Each number is 500 + 25 x the weight over its row's rms, rounded and kept within 0 to 999. Layers, rows and columns count from 0. Numbers have three digits each. The size before them is the row's rms in percent of the matrix's.

# layer 13 MLP down (transposed), 640x320, rms 0.0768, rows 68-204, columns 96-127
086:491555536512533494503492515503512502510467461479581482546508497524489506492487501502490469530502
096:517515499506470486568449505517515556513478533542509505526469464511530491499543527539549524484472
106:533501530501495515525480504500485528530447516537502486500454487471496534493516530492517497483528
106:490469504548509524515464556496516516477558493499507485506509502472508452518470505545487515550456
103:512513496478524527481486532497444442486514471512455503469510492529433481527465480482494461515483
098:490493491496524524536508505471525517484497466498492483461503513465486519479485542510499501522498
099:529467502491533499513482522514506500527531482512504520461468523476464475525462482493489541466529
100:494498448528501536510503496505519511542510500485504474508504489533520472508538522513478480482523
100:494532492552508525471521494524486516498478513499458526530506518468499485492489499446504504493496
096:531571509494477457482499500473498462493507516517500514499477510508473523529465512486469531483489
090:524494552502501512497473518493511486512463504495517536548475492428515492534498510516489519521492
097:474500498510490506483478516484481523464478489497493494502487536520514513502485520514503486529515
095:486512513553507487490518541493511521513529511445474519530495488502492520496518486495509498484496
104:504525503523482535430554525492518477496544500503503518485508473470512479552486536479472475482505
104:492491535487514484520516504520476507423514500525453467487474534520480472521503488478477524512512
101:552458501487485503472481541511493490524464500502517509537485528504464509483499545473505470512528
098:491503461526489509505492478501520554474460516505524517495466494455501497537524534461505532516500
097:526506481487468462483488527527482548474471479512485524515498539499499461452517521452493495480484
108:509490471513510453485484489508473494468504509478459493485513508439525497541515489510521499461475
103:520488502506497527456534509459518502454505487518491476499515482483471543481504520502484514514485
100:542522484504463497537509487479550521498497488492517505524487551483544534516527514511503517515457
108:481503496536544541529511484502477497483507488532520500479497492513536495546517474495547478495481
100:499516479519522498467494519458505481494526496477488505481554504452522513464493451513475537460543
101:545474525545525479492472457487503500461571535509500471506481526521500495479495467528481505520522
108:516491514514481511529499574562478490518459525443533511500488535503519511513528487483525493509486
100:442549497487483507487464491476557521451472450502538490480457514509470546494482502499486555514490
106:504474487488497534519502489525481495494531516492505509491521508499532533537497464490462504511473
095:504507498469524456503454486506491527452499522523515482525507474512515516500488522474519503458467
096:512500497523505514494487485526479469522485501475519473511497514454518431504539524511473492488475
103:492522497514500503508461493487523501527534507539511524524515469464494554525538445518470519506510
103:540480509475474528472452512506493457525518489484508475516515530534504495499534505505486514503475
096:499505488514473486518544483532478499543495487527489501515480527508523501496499502483473511530498
099:483437495513537508520482515489537488495538524509537452477487521518476542443498501500533461467500
095:508526538514465459535531530460497472542491510520551465487517523496517491485491545488512474505499
097:494502489505481506502507558475462460511505545518526480504515506463505510463542484479563496481473
101:457480537505470446511487479522525549461459460488470523433530493519510488558486454515504533518519
103:500509516478468524513506502502495508501526489498513489452476467510548533486521537527503495486495
102:458503479490522554493500495490514522498531534531476506521509495483497485490548551456468487538510
100:522516480506497502508507555505501483506520482488481506531546543490504522479482521497481530498510
104:511507494472490499527487487491514492511501486495541500509476481487530513463517483493512506459530
105:482546495507506517474478475520501511471466496533456454501526481475526533502493492470500519456481
083:490515486467516525510501499501518509443520497484505475487508511531505481509537482470479509508479
103:469497503455482453529460517481517534460515515466527476522483508499447505473440517515504500515483
110:542487514540501515527563495495506521549482499522501500515483526488525500515520507500519530478452
101:514506530529524486544519472456522477528499501481490490502561515491537499473513539531484511497499
096:534512523501501488471491495530507488480510495532506478504499481480526538479508536492498451523507
099:469471508520479503518508507501472512500494494506541507469503492468487499518465507453513470511451
106:486502528461478533518465449507516537467522503503513523527475530520506532523496437494508535544467
095:531467515487510469496535526497495499471484475507469480454469466465498530474466494474468490523492
093:510514485488516542511494512493453484519497511453533505521531477466521481479501537521480489495494
100:506503490551486494532507444530492526507529481529546483507465476504553512471483488473480502480504
097:437503521493502490480534530493501500473514536528516536507489496513494531505488515485536466506524
103:484490475500515509527476509537468451521439500501531515547479499495488531456507515496440495487489
084:480465500513523496438525504488493495485517482499471509479511493479461534479531517480490483506485
099:496518463517461508511464552497527417510486478525499485499468467480474487536525530493469527488479
101:478497537500500451518477508473506501536498512508509468524534473532508526522515472440455475524465
100:483514497532493513481538495500471495513536507449535484454465536557513511474479491521508449538517
105:518500530479500482465494524512485477512474494536489534531485491514552481486496470507512470499504
102:507488504526459499467487473489544526509481474520502527492533516523509449504531529490476519487526
098:504479501508542521506500502498460515463508522474521446530490440461483515492485479528457487464501
096:468507508507479497543539508507513483496481513537498488520492524497480493508509515547500527511534
100:533520524541519498506464524536517523507545509549533506507499508502506497510511499517547519479509
101:488475481490474505508541502527470483517520491506503499499485477501499514506457475507518508509522
100:504511501528488490503454513496492499480544554524503483505509499475504483518464513516506504483511
102:464505510488513509515563502519504513479487520513544493488502483498519526544447521497505504513468
097:503507482498510449491506548516497527481529475475500499553535473474501505492493550487517480490514
098:499489507465508516510497508497514516522517486524528534479499512463511535517471497478494502516531
095:497502490510499521527478486516559463518527471468485480503538493506508495451491498481495498487465
093:483482484504493555495500561497474484545480504482499561544510525472496455511511503500511467528509
105:528531507508456533465506500498515468517491565488487549461524466477493471497491508489484520537523
107:517478495535525503492493496508477515498498512466465464474498514451531515522522486504519467510484
103:515502434468492513470474534540501482504454482491491542507506513533477512475514505481521476457510
101:491503487492528532539461506485471493509490503536497540485490498500499464507500542458538479470522
097:503523519503515480491453480502486504519473538503491521495546497533512484504519509515500482509508
105:504503452477507519518473499495550473495533488503547520481474533515565536516481486499513488536489
103:496517496453528467523527497501514527498491487529499500484489502498532493518505472481500509446530
096:497466521493433490514512493501525506548502490513481488495500467490521496455500518482511483510487
103:544460537478483495535528502500526466500514518487520497473524518485476491469542514486532458507460
103:486500487498529503489574476481499482506520471531518503507479534493479458499476483476475472501448
099:500519513493479498532460560539522489485522515481503494515500460493505517497492483515544509474491
104:481476521504517483439517491507520507503499502490502465475484513530529500489459549516506524494513
100:459530521486516505471487516477504516507509499482479505530491522500502488521471511475498536489497
098:463496505511538521535502516518526495513521518493522497474527501469510480464489488518517484532512
102:500492476497501536470475517477500518448495502519518520479485495507515480465509474466466521483509
103:494538551452511461515520518511504525524500489517525521482507527476495484490505476444511530530495
108:471488478482449502531487522489520506485492542503455479537507509516515497444490500490527510539496
096:484490442480514500465465500504512479524541485511473484508503478536535504527514510476479531503467
100:495507510490523501502550475501518499508498514498462488470483488484504510515520502519517515527530
103:490553517537495470485521484471493507496520480535507515517478500487472490503492489508497532501478
103:480446459485490514529496453487506473561484486468501543479501494454494514514488528532503522506485
100:454499508522485461475479523505493447501539515451515494539500496445452508488503498512494504548475
103:510502506528524476484466506506477528485508505511511495437521444500470482512503511522513476464511
084:463480483422499482493505504466513511499494500518492511518496520500522511481490508507526529532503
103:497533474411512488512498487513515501468525497481538475518501498496485491516498501545499542507474
099:420510468482499552492552498491501517514540501531465507496522472475462469510547494539541531519453
102:489509492494559494473500506517483485519507467479494507482446514506499488473555576466462460482524
103:539480454547531448504501499498507515515528508492479468504492498449488504485588493488485514503493
106:518487543491479457481515472460538494488508510485507487487492505491569498460478490468550506519488
101:498538467473506485517491483499522460539528534508489517493471528532484531529524477429529498520495
106:508507504515489482488507478517469540541527521480558510479553513493491505516492502494441474527473
094:525500556541507480554535525487493568502495466537513525483501490540496501514449516507515509504506
102:474505444500474469508514570505496493504454523507536527491548525450507514503502466482539484497502
096:469504523492478530478515520494477519506515498466503524466494479500475472517564523504502522484515
093:526522469476509485474488493483557512514512488492501501460515493475507517475494500472464510539460
104:469514515500502512509501499479495488520511466487475490507547558546525481482527524465466500494524
103:457494479553492472491489533490466516562485479514497445487469544495524536515454471521481504503499
100:515486526484493556544525510526544533491527517469482456488478514455458485495477498532489510530496
089:476488516487514482493458513495509499518504443486453502494489500497568496499445508493512483505510
095:519480478483478468494507471509525502502473482448513514510494520478470535505539498497520520489480
085:498504474535492511487546484486503524479484511505537500510419501515459467476544484508464487524436
101:484537486494541499503500487504473505497521476532559450481520504496437539524514497521488492530509
095:532476491498503494504507528484458489502541485488483519491488465502508485552461486497511457489567
098:511508530486567508507474458484515470501489466536551530517502515500506459473506516515502503465482
100:473535476520533513507484484501466488527489521497518480542539466498503519497458505482502510532497
098:496505478538481485501497518500506491510523510510502525526498505488466501533520490462499498502546
100:503513498502486487485457481482494515491502520488494492511496469520528522518559488475487548516504
102:492480473496483501518522466473544521508486526481450531515484455503464503512523477484483493500495
101:491543466528490538472485494480484510529539471514504550483445506496496451488511507490480575443479
101:497486486487485518524521525501527477533478488533512469484531516503531525502512505539494487523456
102:523520484467528562465517471480466516488488528485459521542546532532514492496515487556448440529548
096:507502483481542497496511525519451533519515486445529485473476489526506522497481542529506493476516
096:489489498502542496455522507503502505511491488494457505514520505505497511469514537516455463485477
101:495484472503442471575494487514501493506494495497508523485479505473509487477493503497494521470487
102:513480507483491481475472502515463461508501491527493524504559517479505490514505502522512487490486
099:479494506496531503501507547471490508517501505482471527504497493481544481494486480499440425487487
104:539481504520492504495471562480495498476509540497474469547468510493504570507505454524495493507498
094:538489459491498485514509518495484498484489481453514522449550536512522520520506540457489476511453
100:525517513495472505553472532472479506537483505484527514504469475506463489501503530538478491495474
099:537474479519462506426484529513515510517478489497489504481532477474529514521476474498492536517523
097:508474514496477496477485461506506453502508472503527527468493486535451548484482493474504530509526
098:518509500476552484490464482553509511490524487488508503521462480500468495491495536518476524506495
101:466492478467468496487482446550507517493496483519518472409530534520452504519531506518474473463506
099:478455524483490466463530489494504498527464504479540494533518495486487508529499508496532504486533
097:502477504577472487501515501492500492517549497436524490448536496472537477485492487513519519483497
098:486499497478530511490485443480469508543540515442496478504497451504489515495467512536511528538488
105:515504494523528488492503512492494519500480502481527549489546509461505504503513508489504517519515
095:479495529520509511478507522480490509515508501453532525525481503502510494496525477497509530519500
# layer 13 MLP gate, 640x320, rms 0.0777, rows 69-205, columns 96-127
098:529525482508469482496517478519499465499505509522510538489498543496533524503490531509528542492524
103:472489502491465505515512455558463472551561546480500519472507514476487493472541512496503455487467
106:492509517527482523530507494480464506472464461513555470474506503543511475526525468471475541524479
106:501472481495476545482511468533475496528503488486500533521513510470501517504512467504532592504499
092:501498548459537486481473473528472497460525478488519489454486499543449486467482526484548492493501
099:494516542517519512500429488536497556534490510482538506495478506496529483512466484514483506537493
102:545464450506522514473522461507420505510464531486530517494475521489506475456524517552536454487486
102:511512488510473512485492510526508487498502513525440514521482529505461483533502511525503497474530
099:466497534494479513523537510479503560517514492514455474485502504489470475506502493478469483508479
098:513491491515453561513472513497491533549517523504488486496479506439524489490530504486500521488496
099:440485514480484476547535504527495460512527462518520509517523485493518509532503468467496503529516
097:565507507471471464482516494473491493486485545511459499482494531456524481501456540491542575464473
100:479455496489497468481504480509500516545513503553501485504508496467476488561470516503525450516465
100:499533510542488485483524445483493462488495478526509518513436477495529501535499500485479450492529
097:524478470485553499495478497457504512515481512471472547506488460512503515473463484502469444503514
100:471493467494489522559528475546479539509518509487482497502469481457446486482477467532492567546476
099:502496485460446499530516430450489503477498496548517508473479500451493547513472485462475502521529
101:525474517498495490538515506473481502502545449541540516481497486485510506486471476544482520517481
099:497493469505517462523473480438507454493474479486493498471526501501510515483454489515445539503507
095:532448506515480485491461496501507505506529440524453506460461519523492526486473510482498516497496
099:488497516518497495521504482455510536491482533520515447474478572512503508539525477509514523528525
100:477502518476521522488501492478516495492478485502465514522466519546538518512462489505491516549520
098:496509485484521524503504495543492456492513539510534537489508496524437494517485494520504496452506
106:458501548526465452472481525501514491520509527533504501463408500547455541526545481546510518470507
093:506506486478515475539516478465515514540509499496535500503500501511516482483504486463456492491511
108:567501481479497504489469477511510493518470508513501512497527485481463486536498453474521491495486
095:566514508524499481495500527501556490471536506472562510503473508464524500506488526509487517498513
096:455503525501533528456506524476496502519526454534508494434528455509483484505471500518476530482479
100:519513516555505533487589487474523488497482507511466495530473554488468531547528499492470485518506
105:498525506494540479503493499499506510468534501458482512499475498490522518516479491494477541489507
095:487501487475483511503525496508494474519491464532507477494487478502485496486493533474458542509483
096:568475525504504518480521423483539504483527497531524493490492531492503430512535446466460509509519
094:495537460449464510437507511553507524511479525494486523516506488474499508523478554520530496509489
101:516498481521522501528474483478496490550491474492513515535475528512529515448545537446509456461510
100:531498484537521529528514482485530507524494498515482494463512545495500477493461500534472490491494
107:496457493543493475486511518519550502500451509526500506496522512518489519516513491523504499454477
102:497489486436510539454470453500478482515495497518486483526525503494494482506484548463474521543485
100:479536550515488479511524517502503482502528485497485457502505479483543528531480504510498488554474
103:510488503559481514499473477517538544491538493523487530494459466496539500478537503521522474482538
098:463486510510505514488490484560501488510491521509496529508529516514474524519460441514515463469474
098:520522508497498555498488483534538469518472477500499487508522528501489498450524493469442486490497
102:483536531485496505441513457497469456476503521480510496523515520523511505461502486591512464483504
100:456468488470452525432438550503504481510489528514505486546517519531532488517462555515507506520430
096:462513489450528478481442523506518501520503505484465501533532487511483552454510485502504502481519
098:433508502500499484509509526498537483485478497486502522475516461515501511504531514488499514514454
098:505459443503489462525563511482527495529495468544535524513500498552474521520502480485530510500491
101:477437512454535525472530453484491502469508446495444478486525513559484465500483499512503455527498
102:467505479534502481543450486498530509476497492482482496504508507506508493528510493522460495531518
098:511508511461487526516519513455483519548453503515490527516472547498520484519472536490515534501525
093:487483513535496504535477492453510493492494442502505530513487529474471478474470497512485525499535
093:546470492499491497492527537520521527497513478484508490493535480471477459465567511492480482472516
104:467467482539491496445504520478510506513535552520463489546495537481455437531486501518547491541457
090:526493530506527523551505502498444497483513508528527490507544519525495522530471520499512485508530
098:524468518514527509464538458496494472494502483481520548460481520533532489469489488501490502482476
102:500560529523470435454521487540554485487518501455491501481493496495534499494480482474495513500500
107:495524468498526483516478523495506466501547439489503537497480474529459481504476499475477500515520
102:514513538498512491556527478555471484478517514485528508503483475480513472506499464495497513513477
108:494508478534541495516521558487516471479502444499472492507487494480493512493505506516500523512539
100:504508531555507522504476485513509487504523510497447482513490468507467519512488472566475519494496
090:515498523498476485503509526535490547498505531519489517475510556506519498475491514476510516513474
103:508568474471491488511495486499501476515494476462527521460484558554487490521501496492490484503513
106:533484473500500495481504467474487476495480535508492499458501543481485486530498501495447523525526
098:503485506461437520504485463527537474507524486476527504508530480472525433490463475548457515511537
109:530500525489508502504518455523460515510474510476488503505498562506545491476541475500494470501530
106:502488519502486485510538488488488489488516462501484558545478485550514448488487487512495495469481
100:477498492507509513489511501507496453529523525464443517448548552486495512513474516540555514488485
101:478518525454485482494552522500508467499511505499466548450522464509518484518525463520530524462518
099:477500521506516496495567454457535527512478521476566565532502472521543488512513465510502526482526
097:489480494489474496509523470514518481538454438481529516424525472535511480455506493486463464439498
103:502494480545558431491519474477471517493501501524461468467499480512520487510534472490502493466481
098:475488501448454499486512475473507508496496497513476541523536479484476514534473521503511521493508
097:531547524485518515494505547524505498472519517488478542503508540508479507443501505470527516510523
094:523525474524523500474498473506456532472457480502520472521496489507467520475479555445481487529459
099:521474491481508470487510500491506497454492504478517513496479535477505493440485483496459479474529
098:528502435500507528481509465522484501496516509502521509494523511516486561476482483478507485466489
098:526511497508546530507492514482504462434562492493448515499494523512522518464468508497540482512548
093:508449512477456508511510542490506481560498533538473491510491520519475493512480499509516524473485
102:444509518491552513489487505479502456457494469510516474504485471488515496511512497501476540501526
101:479559495480453465527476484531503482511536517539490469525471500463517472500504480506481467562510
096:522467501511503493495534483492521528457506492559466504481502518503461500510509511480512544535473
098:484511469492488526485457518508507511512540551469497501550536505472503484516479468502505510503496
100:495523445553523541542533508444514498489478492478486492524506467553485530509459518452524473502494
104:512536507542491489514527514487539543526491447472486499481510525517505500527419508535467543533515
100:450506530484475492497493503490508536469505436477485511501479524495503511529523474456543486460539
103:505475506517490479472492529502495460517503475491495527503462492526553543500492483571505507509539
100:509478476487544511464511482513477519528498524489453516507522485534526536485523461518502522516541
097:511495522513501528512500482495496470495488490495529500527515481503527465440537480517468471498541
105:470502529510507508531537488485518506534518495556460457526483500504496531508512497507526502493560
106:488526479467531500496493514504488531446508489505496443506571509532489498495506468491468535486482
094:503483488503508508499469502483511493504499475509517508504470517490499530507505503471522480474511
104:496515499486478528528489497498453484453470488504537507472549444473482529497489531479488506502495
101:522502497492516521519520522453555469546533495462470496544506470576488512486520479511504459490471
104:513494476495484451511552503560518458456491525467470490509529521529505573517490523488461485481492
101:514524514499450488515528492469525454540522509428525524490533541503522491497467545462513549524455
099:494522516460499480502484480503517459474496469505507476537526527503536520482516511547513503523516
103:482479507480545508492507501479499502516530520522539474518511487534540504490510478471470449536500
103:498475491481549510537538529521527493517506442460506502549495497494523497480542541493488521490476
101:541477481511511534459490490515500490501487486511538514471517551519496506567532505499484547502502
102:522487470490447495513545512528534496535468500524522525462524505488540476510496510477472510497452
095:504504505500526554509501453499503527518476503478541501467462502505467494491524516527487543477532
100:467533512510502586514474488504492490480547467542535504480471485485516453484486520582492454519484
101:495483489499514523449488442532523474493503540516520511504552542451496504509477471497552531475542
093:486501497532523475519484521463495526528522525470543437536531532490486452502518476450535502476504
100:496466513492509536543485478512544484451502493509545515502503471529489552551529529455487481513472
102:502482523459506443476502486560539492476498469518503489507557507498476483517496463475459501503454
096:467493499497535481505470546482533493525548482520482484492530500432523508495526498473479487497484
097:521499508479524462467477515466482505463478483524534519521502478480491496459466472502510464469510
099:529518538476517514501517471474494489524517507470528519527431462521506533528506540540516483487504
089:472553531481521480487501487496555505483522508500512539483510501493510484478456508505518513513500
103:491463507553498551487493491482533488523513483565571469510492506482499491494506513495509521484538
099:477523513547514537496511522447500461520509495536501492520472494519518520488492513482474522511505
098:462526507466498565499459502494514495521516475482538518493548505522485513453476450476534500527510
100:506539499524475504510508544481486451452454483503515524449511535495492547505492480506488523473538
095:509509484508486470498494506482489429524505509537505481494512508497505514485507482512528537486542
100:491484499516503459545520549480498467481493537514489491478529474500556467512502544496493488472521
098:530491530512471512460512496488536493468477539505504509502504499435454477529487503530532491503474
101:480510507534510506472514493523466502498468543499512478496522523489487522488490518486436491539452
104:504482525509501489521511497471488533487460512507553484521505500484503555526527473506508467508485
104:551525520459535481535519482495525456472552491506497433473519466544518476470574478499508493504525
097:461478479481495497506499529460508480492474468535449472530508461505498498492542513475511494550517
092:481545558543518486524516502494471463539491483510482469487521461509517517549485481508545517488469
105:510487463470511543497490512511503517448497498464503501529456549487465524516528500471499487528512
104:469479547484544498488490491547515491530507465528473476462504529486537534488493483505492533550474
100:474472508446520477502498500514496471469535487538537537511534441505465502505489500473538532496533
102:497511457490472545502500471537513529456476526436526491537532525553479468528521498490497507460516
097:514486473509526452483517489434519500503516533478500465488505481541479486507477495468523515536489
100:523492444487467480482508535503486544491545511506454478475520490534513501496498472483529483480463
101:515492505491484433446507509463534533482504483506564469530494523554459512486521506457491459506502
097:495500510507499530545519494486502539501492475477484481516500506485517512509493509529442506495456
094:452511513515534462521492461498494504559501494514472474474466483508510497481553481480493477491528
098:486457502481475523512496486496512542488510512489554435499496494518481480525516476516515514515504
100:532530522525484489526490477498525474518540473541535517486513537491513488488476494500527502497462
096:520540517522482485490508486453532531527480510477492542496499459474477514470492462476480464517496
097:519479480524530498503523518488444509513498499489501501450507488534517498510497468540512472501488
107:513486473504475533537522506498521498497495501517453506505503515489511469518493512526510506536550
094:545486544514480531516518529493476506521521485503528480457529480464538520483508486526491530501533
103:502521483490537511482518517495515490447484486472500492502505460514484517498490480481455517498487
# layer 13 MLP up, 640x320, rms 0.0817, rows 69-205, columns 96-127
101:542490528506504530513527471512532482482466499474532564498520490489480499483504443490473520524557
104:512521505511509503512489509519492504479504465518481493518513531505490514528509490521462482504499
108:471517519501514531507481501520494506485504475467481501523504532497538480547468477519470466517497
106:530509520482479499486491518489459545534450508503491522456518465486535500490478486496502497498487
096:530494528461506496525521510505485493464466455485518491518539481517489507481540540498475517476502
097:485484500539512477486483505536559549520561445541511453534480473488502507495479511496500504483508
102:483445515471459513517479514479545501509521508520482508464489515500536522555528507484485518478528
102:519509499507450508508564532470462480529479480467472512519477489495536531454500456494466443464475
098:479459500501485505494481511474538498451536490557495519476469496528516522512501512510520492488487
092:510540513524510494511518539491466462470512470538487497510505498462458482552505536512531444531505
096:525500487522501479499548506507515507509459525496503505487539484526536517495474482487508473488503
101:484488504525516525507479478583449530547497523514523508501469502494493490484503434471492505486534
106:483498471470491510524524548526436516522489494523498525487511495472543523503446469519473519490517
099:443462497521475497494502516472519535519527482493507508527475497499474511527538523544528518472507
101:549463481488502501459488477458484495503471495481486516502468489513493502465574532486517545511503
101:535495451514472478480479563496513486537520495514495496508489494503533477521513485502502514458497
099:490533493514507484491528542515520516512485464479539514492522484487491518532524506524497456501518
108:493496479524499515519496515512508531468492456535488486479456519532555487489521520499500497506467
098:509487488489494488498504488528456466516488465467465520545484470533510517525507528488512503535466
095:531486480491513462510484513534456509500485491509461533550528506497466470531499493502484507469505
107:522485446490494454478460536496500501497515481448529505512507534477519476471541473484515507539535
103:487524512522534488476474473506485535483455529480512517534508480476501498510485522523508497517499
097:485503461522510491523497487478514509498497519488509519511483528505526523532505508464477432514513
109:488523509496498462497542499477513511490459516484481502502480528499532515471472509509544478510501
097:529492512507518492513513447490464480495487568512522502556483508523524538448478505513510514544449
105:505489503502526508499471508523463516468495460533513507491535530557473467516493519495500473491514
096:531484473530486484534522543492476489584469478493492489487502521453493488500516468521458492498494
095:491482513545537487477506514473487490472528513543518475514508542555514509478471504532498502496503
099:539517499519494491480542506523464523479482484514522497535467501481525491495539499512505512481500
102:497507517483529521465538493434464492447502486494487529482460515516511528525481513520463541519494
094:497488539530518511542475489470544513501487483499511498500525505497542525477448483490541514485506
103:506462490483521480498504534546528502485481501506479526499500562501522475559510495531507512514500
090:536491481460478529526489515542475496524488534468441497500485521487478501523505492465541470480523
100:493519505481494520450488503469472506497520457455492476515480514509490491526502453537486539505490
100:507464517468479545514496476488499534515501515505481504495533466501507474526507490511562567504486
103:474501506501509504492502467473453489513534489488487472476468458514499484475496503539489503545491
101:484514518523567546502480521542452464474503516463510560503472519475519558534498498519533504523446
099:451481491464507488519508504456499496482508445529482490471529464499516492504492498502500484515487
104:501437494502514521532511523472492482473511512480515534455495475495468509516503475492474475488539
105:495484483493500497468510447529509497495519473515525511489463490492521561495551521480470544515478
091:509481493473518500499503481512490500510515507479500491511461507472538485508460506531485503510526
100:486469537531506503502421516531523461471459452527498482527496509518464515474535469526496533481527
100:471501466475563515497502481509529523489509504489497493506466507522511501472531426504534509486496
103:533532475486501502512501517512471497495467510462509528504500458505495480538545485491519536494460
099:469468493505490488511484484508515473499542514501537463467491524486447517479484510529498500487503
096:493484489532473486481518503454525498489500456551453530505490505486508492530504536490524503539522
098:486510526486563529533478484524490522438506456505489486520461521509557445514476467500514475466476
097:467509515513504514518550458489477483513497477526494532483532508482514512494505510510532520513526
096:437439499479504487506508495492517480511504509511501498511529490509493482526518512480495490498463
093:528526465511502453505490465487524501537505546534454476506498480478534521497501498508487509520465
097:463485515526514535462487506512515460518476524474471519541478521505510479465510475509516492473503
102:491472477507506516501485522551458470515468500524506502492482461440513506489511509509530483532462
089:504524451483449478567500470510520541493518497481490465488487453526474490478514462483484512498524
100:493535488506519484488488464549492412488541481518495529504518504476511524520560523524517497482470
102:480485484450508533529509540479488468511494525529489521522494534536488483525512479500500518471500
102:524488465503521471513445517507525488508452481492453492515518490535500511525514531509490506514474
103:503447566496469473496505532529488482513498497488497532504449491469514514508533479500481457456537
108:528490492500462479461546468474525502532488531541492489486479502506485504503496561517526511489590
098:506465494492518497500519500510508455536517508495551534497456497468516530524527480477461505535482
094:536490542489499507495497505491518526504505508511479517509489499508467481501532536468502491457454
100:491605509551478516514471538486509508473507523447479485463509519479458517512493490461514489531501
095:466499481505482528522470492507513505520500527515529509510463525539481540512515535462490502495525
099:486485528511497519522492449486498495493477499475532524539529484470573496516490524475507538542466
103:515477494492510473540502553543514508538527493487508507508482474507502520488512482485453483483490
105:500494519545471495519529490452501487495514535492522555510492501494486511486519507507482553522499
099:511490524497539534514499511515489493519508517510504491509492509542524474501458455491504470524503
100:500515493484516502487541524545503479463490484500514514491453504461524537539514521533480493482515
098:512479490508484468465440478513519529441493496506483449538484491475485500534498512495507470490499
103:492534512523485517510487492490477500496518481504513501487506510541483516512571510562493467505473
108:499491527537491469492513473503509506518481512515491515494486463472534477485518489468524515549519
098:478498459522464528490467513523521511504516526494478497481492533469488506491502483437544551493525
099:497432467469498463506480490524481468505525530509520522505537475471510468512541480546465504526477
096:499495488492502491501483491494485542493503501484498473526513495503491498513486488531512518494470
106:483502498509526519501463474452482478514509535521488508474524485503506512547477524494537530490483
099:490503476458498467544490496482480515520465498537500538465509475518460537496454491470493499500499
098:491506487499511475523561475511541494474485455531485512495491502486504494506526510548497472530489
102:508539513532521522483524426510455526512515514462484470504512464485501525520503502489508484471489
102:475481523521543558481422506517498470480495485480486506497498464436530503488513515472512487424492
099:496467464497479538505478473512561467518509464525521472470498495465500519484476518485504477478508
102:532490503484560509497496482508516504498497510473470531556511504474476529427485517495510519517467
099:497492496498514519529506444515406505503528542468527534505502501517498498496488496531471512568482
099:513494483523521495528499486484502484481513530478531561517472472501498496512479527486519510484490
104:478483519521501534499468480465486533460531504485512507516416504504527512502483519526496482501521
099:492499555476461499514507520508545480487528498483566494490511523524492510449521453470444524466497
105:452493465534471500451491519468538490505514451528454524458500460573480546520492519502494489530489
097:537489503496529506494552513513524510496531504478500513534477525504478471511525517499517501522489
100:481500526506516508506507504466497507543473484508458480506506451477496477491471476526474478474515
099:513544506514534540499500505481502479551508547478483432539484500489545478511475513496519486475490
102:520532511518492522470526516511486492441522479546534494479495495510472489483505501492499507519481
094:584524555510512489517476512492470507486433469513472469457496492550560447530504447504525591462513
108:500511529496463521475482534497521533505478501431490549514508529476541463499507463477533505521475
093:496506498495494468546480553512504514502516498510498534461510524519458491527523492489471491479521
103:498510521513476479472494505515507550470501459488500474512520501517558470518486508487475460518508
100:508488490476502518501517505467483461510521493526476501484486483507470532471537474559463484517531
096:510481468508479509496464503506534508505459498509538512494534533486508504476539464540499516498538
101:484507497499518526507491502469489517484494503505501473452513454493502479510492484473539499552506
101:489520490467442496477489512470536535505455495485474516494519565524503525540517496477536491449564
101:510463511445522522513548544472466523480511499504503466471510493457521510488568541503491485491501
107:510470504462513499486516486492529515466512457487495522479542499537528496524498488514494476511483
096:498520506489538504544536491458476510475495520519452531513525495472515474490511475492475481532496
101:501456530489567509499486482499459496497473483496462471486488573504464437499510499474457534477505
101:477500508491494503544479537486493507476520479489506497529477553506494478513541555507447496513501
093:471481487507539493486531461486502524476512463470510480484530465495473470519527502502534473524481
105:489519505503524532526472481507514494480514474508452490509481495516491510533531534498540497487467
103:499519479475541511537510490470505476532470459503489497536490522506434507437510506462490495503483
092:534504524543475478494524501448489527516446517472496546476527569489512461533533523508504511500523
098:543519483550482549481478501500525473500496540503475509508464465448496513490514538496499539450505
096:519514524514528490472462544497457476507504503543511509480511511486458539493481515467479483472537
096:450517484509509493491462483499532496487519487488491534508495478526523524489462505496491485516524
101:488441513485485540543529479497469456495523496502499524501480513458475478524487493489516529544493
098:478511486499454488493518516457479495507462511557481507534536451501492486502512519504527516499505
098:519508498546525464519489507456502495512498496467507461506453454505450523519550513491506498509508
098:505505458492514523497519494497499499508476476492482464519501517508482542501455511490461456506525
097:492546458536485501465473502486497491504472499503473514503477460545515508504532500481487513496507
096:533468518485474498536478537548530571468562505490520528529462490477505490502533524556497476490549
099:506483466512529461509518485534491533462488473500506502570458486450534509486526492507511481480433
101:561469477434488535484500472450499483457474518523527456504493479519487536453475504514483469483459
102:513535502492515503513541444495489483531502518508587524495475502506540508509520482525485502505457
102:496501512470512473540488531533489523494468448513488504501472543439515462532490504523513527542477
100:521487495498498456471504476504508487450503515533499526496472480521470533482516494548487509476494
095:529492494484506544462491504490533455457512510490502504514487521539465493491499530467463465495500
102:480464495544505498507528488511481509529496554494518489496486508484518511513486507457490530522549
103:518508481498513489497484521503497450537509492507516530526495494521496495513536520496515519482447
102:505490447479516485504512478472467487479526513531476465512500472484510478467507499509481498465503
104:465484477525527502505500490537473480503554498500550520472497497473483496492460487536548499493528
096:489494500530483506532484490534500550518481495486502519479509541512479491525471487504497482518482
102:475549453515507493518475492501482502460477526496500515483486472454510493493544538531498455525563
100:509505450476481513497496499503517508508504502513519500451528509454480466512467523493476526502448
099:470524512527469453529453483510481503505506509502567494544528480498478489501537510467486560472474
093:511487499476499441499510477492523454532462448489497488493503443488475522505496485486517510506498
101:496490519505527500511470490504471471520511537502528481504549470489519487491457466484540495489518
096:457476475477503493485519504479503554549491545529490506520512512477487472512473526475483476475516
100:459511483497469554490505484503505478494519444511546533503499492520516482467479461500550527528465
095:504498505487492540474461494494541538460503521501491539478485544511516480494471482490517500521508
107:449516501489506495520490484494467533482567472514461535487506477522561463533529528517487528519509
092:507471531522542448521495502457507491532522487492526517485517517496521498471521505530530502504531
101:510510495475486461524476539516472486446574471531495557429502500471515484471491499501504495530479